config.yaml
norm_eps: 1e-05
rope_theta: 21900.0
learning_rate: 0.00535
schedule: "wsd"
batch_tokens: 32768
train_tokens: 225700000
Each number is 128 + 32 x the weight over the matrix's rms, rounded and kept within 0 to 255. Layers, rows and columns count from 0.

# layer 4 MLP up, 512x128, rms 0.0588, rows 270-322, columns 64-127
[[121 148  95 135 134 118 136 112 111  81 141 119 145 158 144  89 107  91 123 133 149 126 138 136 109  77 157  95 152  94 120 100 131 191 117 134 145 125 173 120 148 122 146 100  86  83 155 119 110 123 141 146 117 102 135 136  96 168 169 146  95 151 163 102]
 [114 108 110  83 147 115 134 132 102 148 101 132 132 140  78 123  91 103 131 110 104 174  92 125 114 163 155 114 130 139 138 118 157 101 103 145 149 136 129 115 129 143 117 152 181 137 147 144 119 133 114 149 131 150  96 132 105 130 158 145 109 142  77  69]
 [118 126 158 123 133 121  83 100 106 181  93  74 150 136 134 103 101 114 178 128 147 139 143 130 177 153 155 159 107 106  81 109 146  80 129 107 116 119 146 154 139 105 146 118 114 108 130 155 114 138 141  76 118 121 117  89  67 139  99 130 145  71 143 110]
 [101 156 198 155  64 105  70 119 142 120  91 182 144 123 143 145 136 189 153 105 208  91  68 178 111 134 100 118 137 102 130 179 113  76 127  90 153  68 128 143  94 138  95  86 114 136 159 154 137 117  84  98 145  61 145 119 155  80 123 165 158 169  78 155]
 [ 88 142  66  90 150  82 123 123 181 145  94 138  89 133 117 175  93 113  91 121 142 186 126 131 145 147 130 101 151 161 140 108 163 118 150 133 164 141 171 154 174 147 132 112 159 147 113 166 159 131 115 115 113 148 137  80 153 145 157 151 151 105 137 119]
 [143 155 127 130 164 107  80 147 167 129  61 107 114 125 101 117  91 161 148 118 106 119 143 147 176 152 110 116 165 151 103 172 154 133 101 140 142 165 174 163 131 107 173 109  82 149 129  96 150 121 152 118 100 103 152 129 104  84 111 117 164 136 168 110]
 [138 145  97 123 157 136 125 103 220 105  92 121 111 225 108 104 218 177 195 163 189 113  62 160  94  97 132 191  95 165 155  64 107 139 103 136 124  78 104  37 104 101 156 132 150 109 191 160  92 119 100 111 109  45  93 131  97 120 168 167 134 134  42 168]
 [148 117  39 114 160 113 117 104 156 126  75 146  82 123  83 133 108 130 166 101 163 128 163 134 135  99 153 107 106 128 153 119 106 111 124 109 102 153 128 119 133 159 108 126 145 164 108 113 100 140 148 159  92 109 134 152 183 123 159 149 141 149 108  71]
 [ 84 128 147 195  91 141 106 138  97 144  89  84 124 119 124 168 130 120 161 103 159  98 161 121 126 138 115 165 105 140 145  57 146 147 124 110 126 131 167 138 166  93 107 135 185  82 105 140  94 136 131 165 153 157  96 153 119 100 106 148 114 113 136 111]
 [149 154 182 140 117 146  54  87 101 103 117 143 124 126 113 114 148 191 155 108 171 170 107  95 104  98 174 140  96 115 124 163 156 163  97 134 119 109 153 169 127  87 101 121  99 161 129 135 112  70 164 181 132  74 120 112 159 127 114 163 153 184  93 179]
 [157 127 151 133 109 212 156 124 153 124 135 174 124 125 182 133 121 135 161 120 127 147 137 153 116 121 168 131 100 140 129 184 176 134 122  93 167 140 192 125  33 107 115 183 174  54  87 105  99  76 126 111 132 153  97  97 118 135 153 131 156 126 130 155]
 [111 102 159 181 128 137 116 125 153  26 124 136 101  90 126  89 121 181  76 127 193  81  79 149  93 117 106  91 102  94 164 117  92  95 149  65 114  59 142 145  99 165 128 180 177 142 121 176 153 127  94 137 168 104 178 104 127  39 138 119  96 204  74 102]
 [ 95  92 144 133 174 137  80 117  92  94 153 123 164 181  91 167 182 105 102 115 141 122 110  90 126 156 168 127  77 165 159 119 105  97 120 107 130 133 119  88 121 158 111 123 158 171 111 106 107  92  76 119 105 119 126 112 107 139 131  91  76 153 108 120]
 [ 94 148 128 151 157 138 116 113 112 144 118 159 138 193 101 119 213 162 120 164 192 117 114 140  89 116 101 151 121 146 166 123 173 105 130 149 113  53  88 120 116 138 151 148 127  91  93 147 107 128 151 139 176  57 107 145 123 113 157 154  97 135  12 153]
 [147  74 133  79 106 185 121 182 159 130  60 175 104 134  73 171  99 167 149  80 128 141  85 153  56 142 122 135 142  87 104 150 122 118 102 119 121 102 150 150 121  94  64 141 165  90 158  61 140 119 125 149 149  66 131 144 153  63 127  85 149 102  98 122]
 [152 141 149 126  82 135 127 162 161 114 137 122 110 129 125 113 104 142  98 132 167 186 105 131 157 122  99 151 120 150 159 201 108 154 104 133 172 118 137 163 138 146 122 194 149  44  94 183 103 105 144 102 178 129 104  97 113  49 166 200 119 187 125  94]
 [150 108 112 124 116 164 108 111 134 146 150 125  99 138 114 176 179  85  90 115 136 187 112 114 171 172 181 128 100 148 130 156 172  87 155 138  96 152  97  98 123 122 148 114 125  99 131 108 140 149  84  98 170 134 146  90 120 134 122 170 133 147 146 170]
 [157 125 143 135 162 149 104 168 108 102 138 128 144 125 110 133 154 132 105  68 132 153 101 121 114 141 167 128 123 133 134  78  87 150 117 116 139 116 119 118 101 143  71 145 119  83 149 107 177 148 179 151 120 129  89 120 129 138 124 144 113 128 131 138]
 [148 189 120 185 167 156 139 157 136 125 103 135 138 158 146 168  84  79 128  62 149 103 139 104  99 176 131 120 137 124 161 105  99 121 113 112  89  33 144 145 107 105 133 112 183 154 134 138 119 132 114 100 140  81 128 137 186 132 130 144 138 149 116 127]
 [ 83  99 148 131 104 144  82 102 110 110 149 103 152 102 115  91 151 134 122 103 145  94 129 177  86 138 140  98 114 147 126 161 113  90 122 119  96  91 134  99 124 169 126 120 144  92 151 174  93 161 127 111 139 118 100 137 130  89 153  79 147 156 114 131]
 [ 73  92 137 189 117 122 145  85 135  54 147  27 109 174  79 159 137 160  79  85 182 125 121 132 131 133 209 125 100 137 137 176 173 115  93  65 138  96 155 115 147 147 134 143 163  78 144 132  92 114  74 166 154  94 133 129 170  75 161 127 112 137  98  99]
 [ 96 157 113 113 123 132 124 149  35 183 127  75 165 151 109 132 162 128 135 175 181 127 128 141 109 174 117 141  79  95  88 162 127 169 183 135 143 132 124 107 136 126  95 111 134 109 171 117 128  97 120 218 203 146 140 101 115  34 111 129 118 143  90 144]
 [ 73  99 141 164 118 128 149  87 123 117 111  94 168 157 136 189  85 166 161 159 135  90  96 137  80 203 183 115  68 132 129 165 194 170 143  87 135  82 138 126 150 133  80 126 212 172 148 156 146 135 136 136 149 129 158 102 102 127 116 104  90 146  93 100]
 [ 68 136 138 144 129 133 122 110  88 121  94 154 173 136 100 160 100  97 160  85 120 131 108 138 107 104 186 137 129 120 146 113 166 106 168 108 134 136 150 119 156  91 108 109  77 120 125 106  41 141 152 137 143 133 160 168 148 155 195 152 154 210 122 125]
 [120 116 140  81 102 111  94 147 170 122 138 133  89 141  84 110 102 133 121 137 102 162 131 102 134 147 116 149 102 103  93 129 100 171 111 125 138 156 140 178  93 167  99 112 130 140 129 161 119 154 146 139 176 120 141  71 146 160 125 138 108 170 153 139]
 [  6 122 149  97 145 120  40 181 149 114 105 150 146 185  80  97  95 200 126 153  94 131  92  84  79 125 160 130  95 141 125 142 177 144 128 184 152  64 161 159 161 128  65 114 145 145 113 167  73 110 151 115 179 121 151 104 175 103 142 104 173 176  67 127]
 [151  93 116 122 104  85 107  99  75  72 146 147 123 131 154 155 146 137 113  61  95 135 101 142 135 110 167 146  74 142 102  87 130 142  83 143 119 111  84  85 111 106 130 130 127 163 126  98 140  85 145 143 161 142 100 137 142 136 173 138 179 153 106  76]
 [ 79  92 141  83  80 135  79 131 156  95 141 105 117  97 122 140 180 219  87  63 150 105  96 186 126 190 104 180  46 132 137 199 101  80  92 118 138 102 116 145 140 140 109  93 102 176 100 169 105  88 174 108  98 129 204 101 111  80 183 117 156 117 133 143]
 [127 156 115 125  75 152 105 107 100  32 163 157 119 116 107  99 177 163  88 153 143  72  97 122 166 149 147 118  72 126  78 153 160 170 116 191 143 110 115 132  97  61  95 140 165 126  42 169 161 100 124  55  99 106 115 142 166 109 138 103 203 139 113 151]
 [147 173 196 110 129 212  40  59 120  90 128 161 109 143 104 126 197 225 170 127 112  93 136 131 149 140 108 153  68  72 172 195 172 113  54 100 124  87  91 132 154 153 142 141 117 109  83 181  62 105  74 143 169 111 161  91 147 100 184 132 113 138 105 174]
 [106 137  81  77 113 173 115 174 105 156 141  65 112 178 118 152 125 125 124 108 120 103 146 187 138 141 136 125  71  88 116 115 132 165 170 163 106 129 135 163 128 171 147 108 130 173 136 116 142 180 153 119 100 132 152 136 169 102 140 160 149  73 124 105]
 [ 70  68 167 106 104 102 137 158 136 118 147 116 146 140 128 115 141 127  91 157 119  81 105 100  85 142 136 161 114  82 160 136 111 182  89 174 119 131 123 138 145  64 102 140 178 125 135  81 150 160 159  74 151 108 162 113 134 161 131 124  82  95  89 151]
 [166 148 134 167  72 136 142 111 126  92  68 104 116 118 175 177  94 145 113 134 150  92 114  41 133 161  74 138 147 131 116 135 141 112 147 103 150  96 152 159 154  88 178 106 127 126 165 111  98 150 135 181  85 116  80 153 131 145 177 118  91 146 157 121]
 [106 169  96 142  78 115 138 104  91 102 164 165 128 144 127 141  79 109 152 107 175 164 148 171 127 142  75  89 143  86 147 142 161  72 107 139 132 113 128 174 118 123 123 113 165  94 175 145 134  97 155  90  97  77 118 128 138 139 117 129 169  93 106  87]
 [103 132 134 182  65  89 124  89 158 105  97  99 136  74  80 134 144 112 159 140  99 101 142 131 122 158 119 113  94 105 137 148 122 156 136 128 124 130 118 111  65 152 175 160 144 117 200 118 122  84 103 116 154 107 165 185  62 129 131 119 111 101 153  99]
 [ 97 164 142 107 101 102  65 118 153 120  88 142 159  90  77 122 109 153 126 133 166 158  81 132 128 146 141 136 120 164 133 166 115 124 104 128 155 113 141 121 100 118  89 123 151  92 110 133  87  71 104 142 151 141 144 127 189 148 166 117 154 175 123 164]
 [141 117 146 125  91 152 120  79 104 158 152 148 151 128 118 168 194 221 154 100 191 150  91 167 153 116 117 123  59 122 124 155 128 173 177 128 121 149 159 176 137 141 144 107  87 113 155  67  80 145 135  88 114  80 182 135 169  80 177 152 174  99 111 119]
 [160 119 151 189  91 127 125 154 157 120 114 140 162 116  98  77  80 110 141  44  94 160  75 103 170 128  82 105  96 126  92  90 152  90 113 137 113 147 162 143 128 152 114 150 129 146 116  96 120  84 139 107 111  88 173 111 149 162 171 147 136 143  92 127]
 [ 72 104  87 145 129 143 146 107 133 112 176 142 108  81 131 121 158 170 146 141  82 168 143 128 103 144 126  91 159  71 134 124  97 120  69 144 149  92  93 131  68 134 117 114 190 152  91 120 179 102 161 159 134 122 196 108  75  86 145 117 142 129 136  82]
 [106 129 126 129  99  92 165  68 117 111  84 157  89 132  75 150 104 115 121  72 138 130 113 132 150 120 178 108 158 110 147 106 116 205 123  90 131 122 159 119 127 143 108  96 148 145 193  94 133 114 143 108 177  95 162 175 164 122  86 145 171 141 108  96]
 [ 88 120 128 128  81 110  96 125 132 131 101 113 133 180  46 163 187 198 179 144 117  67  78  85  66 165 140 164  60 104 114 100 176 132 109 145 170  91  77 165 118 119 122 129 134  96 116 207 130 136 150 141 132  42 167 150 126 103 169 123 122 127 116 101]
 [ 83 151 109 116 108 160 132 157 190 147 118 151  93 126 134  97 123 140 108 127 147  98  94 145 131 150 149 134  68 192  87 122 135 123  80 126 151 123 121 186 177 101  76 144 101 126 140 165  97 185  93 140 154 117 173  83 106 155 141 175 139 115 125 120]
 [163 113 100 114 132 133 158 156 151 107 129 143 132 140 137 151 179 116 127 127 140  62 107 104  90 150  92 128 134  98 111 101 111  73 185 145 102  57 137 120  72 151 178 119 114 126 141 115  51 130 134 130 129 102  95 115  78 115 153 102 115 117  74 116]
 [134 153  97 124 117 126 105 113  90 123 124 100 142 149  71 130 156 108 100 150 135 128 129 125 168 135 184 207 121 120  85 147 193 125  50 165 133 125 104 130 119 132 121 129 195 102 171 130 148 101 112 148 172  20 102 156 147 127 144 145 105 118  99 122]
 [126 130 141 160 146 145 116 115 118 133 143 139 128 124 165 169 140  94  96 107  90 125 133 161 124 149 128 171  89 135 141 119 124  89 134  97 144 139 108 134 145 106 117 104 127 135 119 142 111 113 119 154 175 141 132 135  67 137 105 118 105 122 122 115]
 [ 86 152 178  65 136 123 117 146 149 104 127 117 143  77 109 112 148 126 153 128 127 105 107  81 148 171 127 156 110 153 145 165 120 117 149 152 171  82 174 146  33 126  91 171 145 142 166 185  79 136 139 139 151  95 182  82 157  64 163  97 121 138  86  76]
 [ 77  86 131 116 156  60 149 129 129 111 185 110 114 102 154 116 147 128 153 153 219 135 145 171 115 103 149 172  73 137 126 152 116 154 129  97 233  57  97  99  55 154 105  90 180 122 191  99  88 185 122 173 183 113 109 135  86 139 115 159 120 120 109 149]
 [120 189 188 126  89  83  98 112 173 135  73 109 176 157 151 111 177 170 112 113 121 109 138  88 182 151 152 193 123 124 155 208 104 135 113 103 126 106  86 133 140  51 143  78  92  79  99 106 143 155 139 138 168 139 211 158  74  75 113 144  88 124 131 119]
 [131 173 147 131 122 166 132 127 152 147 108 170 152  97  51 212 166 102  69  65 182 144  60 187  82 122 130 186 127 146 162 116 174 182 177 136 148 113 114 137 136 112 138 132  69  79  99 157 110 176 160 100 169  70 194 147 135 143 192 127 141 177 130 157]
 [125 130 120 139 180 171  99 121 177 164 155 129 114  97 150 115 146 140 111 104 169 105 107 146 102 138 113 194 101 114  95 168 132 122  78  91 127 195 151 103  48 114 114 160 166  88  92 136  94 108 154 142 181  86 104 133 157 103 161 106 131 106 137 189]
 [155 111 145 151 142  94 121 136  81 141  94 110 163 158 122 140 114  69 147 136  92 113 156 114 138 119 131 145 160  69 165 144 159  86 129 162 135 138  95 131 135 111 163 113 122  80 194  96 139 106  80 120 127  64 152 228  88 144 167 101 105  98 191  74]
 [120 102  96 160 114 136  68 195 168 135 155  95 158  85 151 174  92  73 109 112 139 149 100 167 151 122  89 172 142 138 150 115 132 141 171 159 155 128 164 109 178  95 119 121  85 147 114 175 158  76 110 153 178 103 172  84 137 161 110 139 111  92 127 107]
 [ 83 137 115  68 112 116 159  75 114 156 140 168 131 168 112 114 166  94 176 117 125 113 120  86  87 142 134 132  75 146  90 133 188 175 121  89 105 132 164 188 137 125 162 118 150 111  83 113  81 124 136 128 107 130 127 104 137 150 152 107 186 212  58 148]]
# layer 4 MLP down (transposed), 512x128, rms 0.0589, rows 270-321, columns 64-127
[[123 133 166 153 123 134  83 133 177 184  99 126 127  72 117 155 168 160 118 136  90 114  91 135 147 228 113 164  77 167 138 200 118  83  88  95 116 152 135 168 122 124 122 178 172 178 100 144 115 133 158  99 138 184 115 138 151  62 103 144 181  94  72 175]
 [118 184 129 196 102 153 110 133 133  97 196 106 135 115 209 139 181 192 142 142 135  95 172  90 128  98 100 125 105 113 135 142 101 159 187 107  87 145 163 139  89 131 157  77  77 130 108 127  88 110 151 114 151 101 130  89 158 105  87 120 127 110 181 212]
 [134 132 110 103 119 141 178 132 145  85 159 190 122 105  99 130 161 136  55 115 112 124  96 106  86  89  72 110 128 170 175 149 122 171 105 131 131 154 128 119 119 178  93 164 145 181 145 156 143 139  96 181 176  94 130 142 176 138 157 114 113 177 113 171]
 [122 117 162 111 133 161 178  84 147 158  53 188 139 125 116  87 151 124  94 137 129 148 130 131 154 135 101 178 111 154 179 143 111 140 122  59 104  83  94 110 122  61 162  87 135 176 129 176 121 185  51 103 164 127 139 124 125 208 142 167 130 194 166  83]
 [192 103 169 156 146 178 158 144  68 114 165 108 192 125 158  80 155 113 182 138 111  99 116 112 113  85 139 122 123  85 138 161  60 154  82 120  88  98 139 130  94 112 112 116 125 108 151  88  84 129 142 116 143  92  99 201  92 100 101 117 104 140 121 145]
 [124 116 149 126  97 182 161  96  76 115 209 158 125 141 145 154 174  81  78 117 167 120 122 112  87 103 127 146  82  98 151 113 108 122 149 119  89  96  88 131 145 141 100 140 195 124 148 171 106 141  95  98 184 163  96 115 127 193 145 121 117  81  76 179]
 [171 185 135  92 148 161 181 101 128 105 173 151 108 190 103  71 188 175 107 137 129  86 117 159  78 118 113 187 178 111 123 113 135 121 142 185 109  91 115 155 132 166 104 115 142  86 101 107  92 136 103 116 126 133 169 116 150 152 154 116 126  95 107 113]
 [100  92 176 136  77 158 114 161  98 142 145  84 170 117 174 121 145  92 116 101  87 105 118  87 149 132  86 127 176 140 125 102 169 162  95 139 142 101 131 149  87 119 174 148 100 103 176 158 104 157 114 106 196 161 105  83  99 135  82  82 126  87 180 194]
 [136 132 127  57 150 113 121 116 174 124 167 167 107 128 120 112 157 180  91 127 119 122  85 158 117 127 131 102 168 178 138 138 106 131 112 110 136 130 103 147 149 150 190 130  56 141 124  72 168 144 117 148 155  85 198  80 123 177 157 116 144  77 140 138]
 [108  95  97 133 160 103 128 148  96 143 138 127 129 169 107  54 113 178  88 120  74  92 147 184 179 116 129 132 137  95 159 138 120 141  95 147 122 160 146 111 106  52 118  87  86 129 132  95 147 112 175 113 143 110  85  72 119 182 127 150 193 109  76 128]
 [ 99 138 173 111 121  91 106 150  69 126 153  87 125 125  96 141 114  90 117 138 117 115 142  89 150 165  99 141 166 174 109  98 160 112  86 125  75 130 140 104 122 133 174 104 106 151  82 127 173 159  90 146 139 164 130 157 106  92  85 106 132 130 125 128]
 [125 104 106 169  61 127 148  96 121  63 118 144  89 109  95  94 130 220  65 129 139 140  97 125 131  93 155 150  94 162 145 126  29 152 123 171 104  68 160 128 124 139 130 114 153 110 153 154 106  65 133 101 110 140 111  89 109  61 114  99 138 147 116 143]
 [177 150 107 108  93 136 175 175 130 141 145 113 131  76 168 108 107 126 149 179 149 112 120 116 108 138 129 145 181  85  99  98 152 204 148 152 124 111 148 127 105 112  87  90 153  85 145 116 104 132 185 122 158 150 150 142 127 146 137 137 195  89 132 148]
 [127 133 170 163 144 135 153  72 151 151 132 147  67 131  72 126 161 125  87 152 119 126 152 165 127 159 117  95 149  94 125 106 149 151 189  93  82 148 111 140 124 114 147  89  98 137 168 128  94 117 114 124  89 147 180 149 136 177 161 157 157 148 101 125]
 [117 139 153 121 120 110 125  42 121 157 121  85 108 119 166 109 166 134 124 130 120 181 185  91 123  80 141 127 143 189 113 118 146 128  92  78 143 139 136  36 132 120 142 128 164 150 129 179 163 114  99 118  74 169  95 127 109 144 149 166 116 128 142 126]
 [160  91 171 159 152  52 136 186  78 164 145 126  96  96 147  70 103 184 132  97 117 106 133 115 119 149 108 154 116 164 149 138 129 117 179 138  97 114 206  88  90 133 144 151 122 107 123 150 131 111 153  80  95 155 104 149 128  50  88 156 122 120 109 152]
 [ 91 164 117 189 184  93 161 189 138 168 136 163 146  94  93  64  95 188 196 111 139  99 116 134 123 136  73 119 144  96 103 108 119 158 121  94 102 123 159 176 121 140  63 128 121 172 128 162 121 113 111 136  90 174 112 155 133 168 127  76 133 155  91  85]
 [ 95 137 137 125  77  88 158  72 177 141 106 120 109 103 130 152  98 147 142 204 138  83 131 113 133 136  94 159 151 149 102 200 172  80 136 168 147 136 182 129 138 122 206 101 155 201 164 162 122 107  65  94 155 142 166 157  83 124 157 103 150 102 143 116]
 [ 76  14 124  64 144  98 142 101 128 121 172 158 100 113 126  79 213 166 201  93  94 144 132 131 203  76 145 145 118 155 129 151 144 137 146 113 137 200 117 122 146 148 149 142  89 141 127 145 131 114 121 153 148 166 173 134 111  83 104 111 128 120 115 142]
 [127 153 157 164 138  93 147 165 136 147 105 161  95 114 104 126 117  94 109 147 113 150 115 112 167  98 120 179 145  94 116 110  93 197 121 142 124 158 126 121 143  57 146 113 107 148  97  42 106 105 130 123 147 174 164 124 158 180 103 177 120 145 165 152]
 [ 48 100 139 181  75  95  76  70 157 114  91 118 122 161  78 180 138 117  94  76  77 144 135 126 151  93 193 123  76  87 118 190 127  93 170 124 127 145 112  82 159  63 151 167  82  91 128 128 123 126  81 187 142 138 129 165 133 100 119 146  79 175 164 140]
 [121 167 144 153 139 121 163 108 151 119 124 147 147 135 142 114 136 105  80 121  95 161 148 156 189 129 105 135 144 125 118  82 112 118 129  91 153  99  85 132 142  74 142 122 122 131  71 141 101 153 118 111  19  78  78 133 141 211 148  67 133 135 186 141]
 [177 112 178 172 165 180 133 170 128 134  78 101 138  76 200 142 110 125 153 138 162  51 135  77 112 110  94 111 123  88 104 201 142 172  72 156  66 120 142 143 169 150 138 109 140 143 135 144 120 139  74  82 100 134 134 131 119 153 147 184  95  85 182 156]
 [169 176  67 141  89 154 115 138 156 149 199 117 115  89 149 167 146 125 118 160 141 152 167 138 168 142  95 155 158 127  97 104  77 160  92 122 181 125 156 129 114 140 125 154 141 125 158 139 173 139  81 157 116  96 107 144  85 100  74 130  84  65 171 134]
 [155 130  86 161 114 174 160 106 139 132 135 140 179 146 156 135 114 108 143  97 182 105 106 130 107 101 146  97 173 157 190 115 144  87 168  94  93  63  96  79 163  68 101 163  81 110 127  95 133  70 129 118  91 144 110 179 118  76 155 125 150  96  91 156]
 [114 104 154 147 116 141  92 222 150 158  85 128 137 128  93 140 100 158  84 145 118 164 151 103 149 163 126 192  62 134 107 120  89 126 129 114 136 168 100 171 178 170 128 155 172 148  63 140 151 144 100 148 182 170 132 115  95 165 144 146 168 164 105 173]
 [102 152 130 112  86 166 122 130 140 118 106 167 145 171 122 133  95 145 154 111 158 144 151  79 157 124 103  90 214 149 148 158 148 109 155 133 126 133 149 103  87 152 114 134 100 116 128  90 124 153 129 124  82 133 162 180 129 108 131 141  96 120 118 125]
 [170 158 136 106 120 116 129 155 183 111 114 105  95  87 125 123 127 100  85 135 156  99 131 114 180 173  99 164 135  92 146 133 125 118 123 155 103 119  87  98 157 151 105  93 132 110  78  99 139 143 113 106 157 174 145 118 150 102 127 126 151 117 128 127]
 [190 110 152 141 163 137  89 115 129 110 119 127 103 119 106 128  62 117 138 147 135 104 140 150 157 173 137 160 162 157  96 156 134 120  75 118 100 117 147 113  88 122 150 169 108 127 181  59 141 145 119 161 111 121  97 137 122 148 155 110 109 136 127 169]
 [104  79  74 186  62 148 178 167 133  66 145 152 146  86 168  98  96  95 132 115 115 165 100 108 157 115 144 157 112 100  95 102 152 136 142 119 123 180 143 105 109 131 108 145 125 187 155 143 138 128 185 100 190 155 175 181  86 125 104 144 153 132  93  78]
 [136  92 124 166 130 119 118 120 158 107 147 191 132 123  97 112 130 121  97 111 169 131 110  86 118 119 145 109 142 133 102 108 130 109  98  87 140  95 100 121 137  64 120 144 121  94 109 162 123  56  89 131 166  99 151 138  92 124 100 129 136 164 120 182]
 [162 140 110 148 112 151  75 110  78 140  64 160 120 101 141 113 159 113 197 140  86 132 140 122 151 134  97 130 123 141 151 111 122  58 153 108 116 120 154 112 120 179 109 125  68 156  95 172 131 112 107  98 103 135 118  84 143  78 140 128 118 143 136 124]
 [128 137 134 100 199 117 125 112  94 170 184 150 150 102  61  84 169 115 163 114  72 184 157 206 121 105 165  97  80 134 126 110 125 104 112 128 116 136  81  76  65 133  52 174 106 156  91 159 172 171 109  77 145 119 157 138 149 116  63 152 150 105 121 180]
 [172  54 183  97 168 132 128 198 116 152 126 101 152 121 137  88 201  73 116 150  93  83 167  91 115  86 125 168 135 150  99 166 117 178 131 110 125 160 182 119 148 154 130 149 120 132  64  80 152 201 164 181 180 156 150 101  85 112  99 157  85 166 161 146]
 [141 137  90  75 149 195 105 173 107 130 171 197 130 219 194 120 113 145 109 127 192 127 155 111 127 101 120 145 128 123 134 135 149 121 146 143 128 100  99 128 178 128  93  67 106 112  55 144 138 163 175 189 119 157 111  89 152 116 121 122 130 147  72 159]
 [104 138 175 129 164 157 158 130 135 145 181 122 149 111 165 111 124  98 163  82 100 115 137 131 115 136 128 120 103 120 155  77 114 159 135  76 149 143  95 162 151 156 115 119 144 107 123 122 164 110 118 127 157 100 119 134 126 136  95 157 160 150 179 131]
 [151 137  66 128 118 147 108 110 102 149 131 119 165 167 128  80 157 103 132 161 122 176 181 142 124 120 193 184 100  90 151  82  99 143 132 182 163 133 102 117 137 134 118  98 173 106 170 116 151  94 129 104 153 171 134 161  80 145 134  99  90 171  84  93]
 [109 157  95  95 152 124 115 120  73 119 129 130  86 106 166 192 157 153  84 195 145 130 211 103 128 104 171 108 168 159 170 165  95 196 133 100 159 128 123 115 161 128 110 110 118 109 159 191  93 168  94 136 167 158  92 156  95 102 109  98 154 158 159 152]
 [181 157 143 131 114  92 136 147 116 107  57  72 101 189  86  92 103  68 128  79 191 119 104 172 149 119 178 140 105 160 149 126 192 130 167  85  98 160 131  92 139 152 144 132  99  92 141 143  84 177 104  75 132  97 128 146 166 159  97 124 120 128 142 200]
 [ 92 101  84 171 149 188 115 161 115 150 153 125 166 111 182 164 146 111 132 175 127 146 163 116 129 174  88 155  85 130  88 137 146  68 146 193 141 115  69 182 133 130 154 176  81 126  57 151 131 164 155 156 119 171 163  75  91 107 144  92 105 122 200 166]
 [ 59 128  95  83 105 125  74 118 110 135  93  86 122 193  92 109 194 150 168 154 129 116 116  86 110 172 141 162 106 137  94 111 124 144 115 126 160  91 122 134  83 118 136 154 144  86 176 169 130  95  94 159 129  81 151 153 148 117 119 137 127 101 140  64]
 [178 103 138 157 130  88 104 124  83 120 162  93 169 115 115 153 119  89 151 157 123 118 171 113 147 102 109 135 203  71 170  88 123  93 159 136  68 134 114 115  76 143 125 112 193 137 119 105 169  53 170 128 142 112 115 162 131 116 146  83 157 126 141 151]
 [135 101 170 151 154 184 190 150 111 145 106 163 108 120 124 115 121 157 160  98  70 139 126 193 204 134 158 182 146  75 111 167 118 187 107 125 124 143 196 123 136 123 104 114 177 124 114 127 184 105 110 117  93 166 163 141 131 166  72 124 185  99 143 142]
 [ 90 151 100 133 155 145  75 128  82 108 112  72 135 176 113 163 106 105 101 114 131 171 133 161  91 117 136 152 155 100 144 115 122 138  55 111  75 129  97  72 184 113 149 144 127 176 111  97 107  80 127 137 110 158 127 143 123 116  88  89 107 154 105 164]
 [151 113 108 109  93 116 150 163 116 123  93 114 108 122  62  97 120 178 157 169 184 138 102  91 143 110 138 100 191 132 130  99 143 181 109 171 141 128 112 144 115 152 159 164 129 118 133 111 140 157 156 114 134 111 105  99 215 119 152 124 162 115 145 152]
 [131 127 144 112 176 180 119 175 145 118 127 138 119 122 109 126 132 191 146 164 169 132 175 178 217 159 105 172 147 157 176 147 115  80 165 128  57  97 170  37 148 168 121 108 125  78 125 166 137 114  90 115 114 168 141  54 133  91  73 117 124 113  78  75]
 [142 107  86 157 136 165 133 184 137 124 142 197  98 116 120 127 104 128  96 103  82 142 117 132 114  96 115 121 140 107 127  72  94 149 167 198  39 181 178 146 141 101 117 190 136 149  81 141 118  74 126 118 140 165 156 125 119  98 112 110 173  96 178 103]
 [120 119 101 156 158 152 153 176  95 104 136 114 161 147 175 126 115  88 161 164  70  92 124 129 132 120  69  42  92  69 108 108 123 112 127 117 117 131  89 107 172 170 169 148  70 174 118 161 160 107 145 115  86 161 121 132 155 123 148  81 184 148  84 150]
 [ 95  99 110 103 176 203 126 131  97 163 151 189 125 124  97 131 146 141 155 121 154 136 149 146 127  93 158 142 145 159 108 163  99 116 123 149 151  93 180  97 132 149  88 140 193 106 119 137 130 163  80 130  88 134 140 163  99  54 151 118 107 110 115 127]
 [ 97 127 177 125  78 127 101 130 109  89  94  87 154 128 117 170  97  81 122 136 113 123 108 139 188 154 135 126 114 178 109 111 151 129 134 181 101  52 135 148 180 187 123  83  91 122 126 109 175 153 104 129 108 178 159 136 123 140 102 164 138 159 101  96]
 [131 123  82 130 120 139 133 134 205 146 172 126 126 167 179 115 161 139  99 138 147 106 130 122 114 111 144 123  83 154 147 153  59 154 133  84 112 117 112 111  64 130 107 171 102 144 114 149 101 155 137 122 112 166 141  77 189 125  94 152  98 154  24 201]
 [116 137 134  84 133  59 145 135  91 145  94 136 127 143 117  92 136 125 140 169  59  53 153  63 143 120 149 137 125  97 101 128 165 137 104  97  69 117  84 143  70 180 145 127 136 125 102  59 150 190 151 111 118 158  77 156 106  89 141 125 127 160 154 212]]